{
  "num_hidden_layers": 11,
  "hidden_size": 448,
  "num_attention_heads": 10,
  "num_key_value_heads": 1,
  "head_dim": 64,
  "intermediate_size": 1216,
  "vocab_size": 2048,
  "hidden_act": "swiglu",
  "norm": "rmsnorm",
  "norm_place": "pre",
  "norm_eps": 1e-05,
  "positions": "rope",
  "rope_theta": 10000.0,
  "rope_fraction": 0.5,
  "qk_norm": false,
  "attn_scale": 0.125,
  "bias": "none",
  "tie_word_embeddings": false,
  "parallel_block": false,
  "init": "uniform",
  "init_std_qkv": 0.0159,
  "init_std_o": 0.00284,
  "init_std_up": 0.0159,
  "init_std_down": 0.00206,
  "init_out_by_depth": true,
  "optimizer": "ademamix",
  "learning_rate": 0.000223,
  "lr_mult_o": 1.26,
  "beta1": 0.9,
  "lr_head": 0.00357,
  "max_grad_norm": 1.0,
  "warmup_steps": 335,
  "schedule": "wsd",
  "decay_fraction": 0.793,
  "decay_shape": "linear",
  "final_lr_fraction": 0.05,
  "batch_tokens": [32768, 65536, 98304],
  "max_seq_len": 1024,
  "doc_mask": true,
  "train_tokens": 553200000,
  "max_steps": 8766,
  "dataset": "wikipedia_en"
}
Each number is 50 + 15 x the weight over its row's rms, rounded and kept within 0 to 99. Layers, rows and columns count from 0. The size before them is the row's rms in percent of the matrix's.

# layer 4 MLP up, 1216x448, rms 0.0375, rows 109-118, columns 0-111
097:51 24 71 64 30 27 52 36 61 72 43 69 58 21 24 64 54 36 67 45 57 53 45 12 61 39 37 75 36 44 76 44 57 53 49 70 36 38 33 47 51 56 30 53 28 36 61 56 41 50 54 37 49 31 20 64 45 71 46 30 69 63 44 47 38 57 52 44 54 35 30 40 39 51 52 62 59 76 63 72 36 62 52 63 64 53 85 35 46 68 22 83 53 30 55 17 54 43 69 43 33 66 37 47 46 43 88 63 39 31 38 46
095:40 50 69 62 44 41 66 44 48 48 37 40 64 38 70 51 48 55 54 62 59 53 51 56 40 20 64 58 59 55 30 55 46 71 46 67 26 48 57 37 60 60 51 73 51 67 43 52 37 47 41 57 39 53 59 47 27 47 41 54 43 54 48 43 71 51 91 84 80 54 51 43 17 56 42 28 47 53 49 57 68 50 48 57 57 36 72 68 42 41 60 37 15 72 57 59 48 29 36 57 60 52 20 45 33 52 42 54 49 37 38 51
096:36 50 40 61 68 33 21 64 31 38 17 52 40 58 15 51 54 65 62 43 56 45 31 50 50 50 34 38 52 53 60 58 52 49 35 07 51 31 42 65 52 41 95 36 41 48 88 39 59 36 48 51 27 40 36 29 63 50 54 45 48 64 86 29 63 52 59 68 41 49 40 22 40 61 11 52 49 46 60 55 57 58 50 40 51 51 44 62 68 27 39 32 45 61 51 62 00 36 58 42 66 27 55 77 40 52 57 63 49 45 27 44
100:48 46 36 31 61 60 47 56 53 49 15 54 66 57 56 36 31 49 44 38 40 73 49 64 41 51 57 59 66 56 54 54 39 50 58 51 11 38 49 34 55 51 66 47 13 50 35 27 43 25 84 70 42 61 47 71 57 33 67 80 72 23 64 41 70 44 72 56 46 51 58 79 29 26 53 35 53 33 49 57 62 27 64 30 69 84 47 32 51 46 52 44 52 13 35 49 59 39 86 39 47 47 19 14 87 54 36 32 45 41 61 52
092:80 47 44 39 63 72 43 62 55 51 53 32 59 43 35 29 72 09 23 16 49 58 54 28 63 50 34 51 29 56 61 61 64 35 57 72 40 49 44 41 49 39 35 52 34 65 25 45 45 45 51 52 36 68 80 42 55 56 52 64 56 75 38 46 53 39 49 60 37 59 47 72 52 54 33 66 60 66 39 66 62 47 45 38 54 49 47 45 40 58 53 36 61 48 35 69 38 57 36 53 21 34 73 35 31 35 30 21 38 50 45 46
098:43 45 32 26 73 64 40 59 48 58 62 55 67 70 24 49 59 58 41 43 57 42 46 30 53 58 39 23 68 83 20 68 62 53 63 48 44 76 62 32 42 76 27 44 41 50 55 38 60 45 44 32 23 34 44 54 33 39 48 37 48 47 34 62 42 38 47 56 44 76 50 27 47 45 59 37 08 28 38 33 53 43 68 48 50 63 43 75 32 54 59 50 54 55 41 61 51 67 73 26 31 57 54 50 43 49 35 40 64 66 41 32
099:55 64 28 72 45 52 53 61 40 54 62 56 59 47 36 40 53 53 70 64 37 23 62 67 63 47 54 05 56 62 85 42 59 52 33 42 31 44 33 50 61 57 35 41 48 69 44 28 62 67 46 45 74 23 40 48 41 39 55 45 48 57 50 64 27 53 67 57 50 44 31 31 47 64 44 71 48 38 70 40 73 41 82 22 50 31 55 66 54 51 42 59 64 60 51 25 55 40 51 26 48 36 48 52 38 64 57 67 51 35 40 34
094:46 48 69 35 41 61 68 52 45 48 51 55 52 59 53 39 36 36 40 73 61 49 46 48 49 48 33 24 75 65 35 57 22 62 52 60 73 49 40 61 61 31 55 55 59 33 57 37 66 49 50 66 48 52 53 71 60 49 56 50 61 74 45 43 53 47 52 29 44 85 45 51 64 68 89 67 51 16 42 38 59 44 49 46 66 35 51 72 58 19 36 54 60 56 51 57 37 54 45 26 83 61 93 62 30 25 59 54 53 82 22 63
102:49 75 38 52 41 23 51 59 72 43 40 47 48 56 59 64 21 43 61 46 39 29 74 59 18 27 44 65 60 58 56 24 52 92 72 52 47 50 52 36 72 34 43 32 53 44 00 57 38 50 56 80 44 57 56 39 33 33 31 41 34 40 69 52 90 54 33 53 43 41 48 58 59 50 37 64 69 47 67 48 32 67 44 44 26 58 27 58 43 40 63 31 49 72 58 53 20 57 58 47 66 42 41 61 74 76 40 29 74 47 30 50
099:62 50 48 23 34 49 54 65 44 66 19 60 54 26 46 49 57 37 39 18 31 48 49 41 46 69 47 39 51 56 41 53 34 42 57 50 71 52 31 69 47 53 25 82 51 30 46 61 48 45 45 72 62 49 75 42 44 67 24 53 54 39 61 29 37 45 43 45 68 48 54 55 69 63 23 50 39 30 71 32 51 32 87 59 40 80 50 64 29 40 63 63 56 41 47 46 42 29 36 57 52 51 27 37 74 87 68 45 28 47 66 54
# layer 4 MLP down (transposed), 1216x448, rms 0.0375, rows 109-118, columns 0-111
086:60 55 49 59 69 46 80 76 41 51 72 46 45 52 74 40 34 35 38 56 33 18 47 49 19 63 44 39 44 62 65 53 54 72 38 27 44 59 56 68 43 29 56 51 28 67 33 63 46 34 41 40 55 31 57 72 42 52 42 51 62 50 77 46 88 56 35 59 24 55 33 64 53 69 27 34 43 32 99 58 49 64 53 50 54 66 81 42 40 46 44 33 50 34 79 55 55 47 36 66 71 67 68 43 42 77 63 36 53 49 44 70
098:56 41 74 50 55 69 28 42 58 49 58 47 39 58 43 54 73 04 15 18 27 70 53 52 42 59 51 66 50 43 51 72 38 41 33 37 55 54 46 51 50 54 29 25 54 49 23 66 51 77 59 64 27 61 61 51 72 52 52 43 79 57 52 55 51 56 41 45 69 62 40 85 58 65 44 51 62 37 32 58 61 34 59 71 58 38 31 53 55 45 45 60 65 42 42 52 67 48 34 66 44 46 52 44 12 51 32 62 42 42 40 39
098:41 58 83 80 67 77 46 58 52 30 48 65 28 63 48 51 57 68 43 54 46 47 48 47 28 37 40 33 42 50 44 48 67 72 60 33 53 48 41 52 32 57 39 48 60 36 61 43 57 78 27 54 32 64 40 40 61 44 50 85 52 71 66 38 45 69 24 53 41 37 18 71 26 46 53 44 51 28 44 75 54 29 82 53 60 40 61 61 35 65 40 38 21 38 59 59 70 54 42 45 48 26 72 48 51 48 47 70 24 19 49 57
097:58 58 01 75 49 51 57 45 66 68 47 73 32 63 52 34 79 65 46 36 47 53 42 37 40 73 78 69 81 39 48 60 32 26 40 45 44 61 45 32 34 69 83 66 52 38 27 42 56 76 67 41 55 55 44 19 35 51 55 15 40 30 50 36 61 52 48 38 45 51 65 61 60 29 62 55 38 52 30 77 51 89 60 56 23 41 42 42 31 42 37 42 57 60 57 59 77 71 23 53 56 63 59 52 61 61 41 66 68 53 55 52
094:62 71 71 73 79 48 44 41 44 45 21 64 34 38 65 52 52 80 59 68 45 57 56 31 38 37 74 68 54 76 50 51 58 41 58 36 58 59 56 46 41 35 21 18 43 44 43 68 72 46 36 20 31 11 60 67 27 33 49 26 44 65 56 55 45 62 75 38 45 62 79 67 63 61 71 45 52 38 43 38 58 48 42 64 39 63 48 64 51 64 63 47 61 69 30 51 65 29 54 40 29 36 46 72 48 67 56 69 41 77 53 57
101:50 73 21 50 62 29 33 49 58 77 62 56 65 41 10 52 44 25 53 40 57 38 34 60 62 41 16 40 17 47 48 59 44 49 39 67 50 60 43 56 44 57 56 42 61 61 66 39 41 42 50 40 70 44 31 36 70 67 71 60 49 41 50 59 42 43 66 37 46 56 43 46 50 58 56 70 74 95 30 37 45 48 31 39 49 54 47 53 62 62 44 54 63 56 32 32 59 70 49 41 52 36 45 51 49 45 63 64 44 26 13 78
094:66 62 50 48 65 45 53 47 66 39 41 37 56 61 64 42 36 63 62 60 59 58 55 60 69 54 49 62 29 43 26 44 60 48 29 80 26 51 46 46 47 42 55 54 56 66 68 45 70 38 63 64 70 67 93 28 66 42 80 50 41 59 14 63 48 57 65 41 30 56 72 67 31 36 46 49 53 38 46 61 51 24 57 34 60 43 66 38 49 65 48 52 22 54 63 86 31 40 61 57 42 49 72 47 38 41 55 55 51 39 59 55
101:10 44 42 06 48 24 57 45 56 66 69 59 68 73 49 64 43 55 35 59 72 69 21 35 47 74 45 58 55 59 39 40 30 69 43 42 58 48 61 81 21 51 81 59 41 75 50 18 37 79 41 50 55 44 55 46 48 55 59 81 50 44 74 30 67 47 55 47 73 58 48 59 29 29 67 49 37 53 31 35 50 66 60 70 42 31 58 50 44 42 41 42 51 66 47 61 53 57 64 72 36 16 58 57 61 57 52 72 55 09 33 74
096:51 63 67 38 33 66 24 39 33 66 68 58 94 31 45 74 46 31 38 65 27 54 38 53 88 35 53 62 37 41 46 46 51 43 33 42 56 33 46 67 56 30 67 87 28 18 76 34 57 37 60 37 51 70 29 50 58 50 81 76 82 71 31 43 46 47 64 35 58 26 53 55 52 61 71 48 57 56 15 70 57 46 59 61 72 47 54 54 72 46 68 59 46 31 49 50 60 37 28 58 53 58 66 49 31 12 57 59 33 63 61 62
103:37 69 38 49 26 44 51 41 19 86 65 37 69 44 38 62 59 52 61 65 49 49 72 68 54 70 50 35 37 49 35 38 32 38 55 63 47 45 25 72 50 71 55 48 54 44 30 64 74 58 59 38 37 32 60 55 39 45 56 56 65 61 60 59 54 42 57 61 56 62 61 43 38 51 56 52 32 44 40 47 38 76 23 43 29 40 50 62 38 61 39 64 54 67 38 70 38 61 37 19 20 24 63 43 65 48 51 57 27 38 47 36
# layer 4 MLP gate, 1216x448, rms 0.0386, rows 110-118, columns 0-111
091:53 61 51 53 27 66 25 29 41 54 57 52 63 64 35 42 84 47 52 17 39 64 61 17 29 40 67 68 96 62 50 52 42 50 47 42 38 38 71 87 68 37 45 43 52 43 23 50 36 52 30 46 38 52 72 33 59 65 60 41 49 08 46 36 42 46 32 58 30 76 65 58 64 57 33 37 67 42 52 64 61 63 20 38 50 51 38 37 25 57 76 85 36 51 33 27 56 51 64 72 40 22 78 72 56 49 39 45 45 59 50 40
093:62 55 50 50 69 60 06 50 46 26 22 63 38 53 61 43 48 80 54 57 71 64 64 52 28 35 58 53 57 54 51 40 38 43 38 43 73 55 55 66 64 39 74 53 43 61 59 59 28 25 57 29 65 22 58 24 46 60 70 40 59 44 58 63 81 63 50 35 47 44 52 57 50 44 42 40 41 24 47 69 50 55 68 43 61 70 18 78 45 47 48 57 43 57 56 66 58 57 48 55 62 60 65 70 53 65 48 65 45 73 40 73
097:62 43 19 46 15 55 42 39 45 63 90 56 35 40 47 48 77 55 27 16 52 38 48 45 43 57 58 31 62 40 51 70 51 57 44 60 64 55 48 31 47 55 54 67 70 24 32 50 69 65 65 27 76 33 43 43 21 68 40 35 42 44 34 51 56 58 56 44 53 39 43 37 48 57 48 55 51 65 34 47 53 99 69 84 23 28 54 61 49 16 41 46 37 58 58 47 56 54 31 61 60 53 69 44 33 67 60 65 48 63 55 66
105:54 53 29 61 25 57 40 60 59 58 45 70 38 72 39 30 43 32 60 65 27 66 43 99 38 54 43 72 40 46 46 47 23 61 45 31 35 51 55 62 52 38 54 46 41 35 68 49 47 27 61 67 59 49 53 80 51 32 52 88 71 50 67 58 31 47 64 67 36 41 41 35 36 34 62 47 46 45 56 53 32 67 48 45 00 35 46 42 46 33 51 40 60 35 27 60 41 54 33 35 66 51 72 58 56 61 40 50 39 62 44 16
092:55 46 44 50 34 37 69 66 68 60 55 46 27 56 47 63 43 54 53 85 72 55 52 34 61 51 51 52 85 39 57 61 28 36 26 50 31 29 53 85 47 64 51 43 17 28 46 97 79 48 61 28 47 51 21 61 57 35 43 47 74 36 32 65 67 27 64 17 62 55 64 56 46 58 36 54 58 50 37 59 25 32 40 59 43 68 56 44 37 71 53 62 53 63 61 66 56 28 45 38 51 54 65 31 51 43 43 21 57 46 73 47
097:48 36 31 47 49 57 57 24 53 43 57 43 58 57 45 63 68 61 70 40 73 49 50 57 70 36 49 48 38 52 43 67 42 65 47 75 70 62 67 57 23 45 33 59 40 41 63 39 55 30 71 51 63 65 85 45 48 59 52 65 53 33 44 21 66 35 32 30 21 61 50 80 47 36 43 42 21 37 39 56 41 36 56 63 61 56 77 33 46 47 66 47 33 36 49 43 23 47 46 61 41 48 77 43 61 35 51 34 49 66 60 60
099:55 57 28 50 47 25 20 28 30 38 52 47 79 62 51 55 44 63 39 45 30 36 55 43 37 44 62 33 36 59 54 59 33 72 45 37 47 59 38 47 81 47 50 48 35 66 80 81 39 55 37 86 59 31 31 47 21 69 33 52 43 56 75 45 35 46 39 55 45 67 52 47 64 44 37 72 53 44 40 33 47 74 63 55 35 41 05 64 30 64 47 46 44 39 58 51 13 56 47 57 28 48 70 46 65 29 50 61 36 56 58 62
099:14 41 46 41 53 37 65 35 55 55 17 66 48 59 35 39 58 59 36 46 45 47 28 39 45 50 60 31 59 57 27 48 51 40 57 57 39 58 33 70 45 60 46 31 51 56 58 69 58 52 20 36 50 49 62 59 49 47 72 70 59 46 36 75 31 37 32 62 72 66 57 53 46 44 46 62 14 32 64 50 63 61 58 51 41 39 59 28 55 49 41 54 16 42 66 55 72 21 44 65 30 60 48 66 61 60 51 60 29 70 70 31
097:49 53 54 44 24 47 45 52 46 43 57 43 97 61 50 55 62 54 40 39 53 64 38 65 59 59 48 36 41 59 64 39 34 61 62 63 47 33 33 60 52 56 64 37 37 38 57 82 73 48 21 47 54 51 52 78 64 52 88 47 41 62 52 56 31 36 54 83 36 45 51 13 24 69 73 69 64 61 23 28 46 59 26 25 49 51 52 52 66 30 66 79 61 60 62 53 70 32 47 60 33 37 35 42 48 44 43 61 50 62 41 35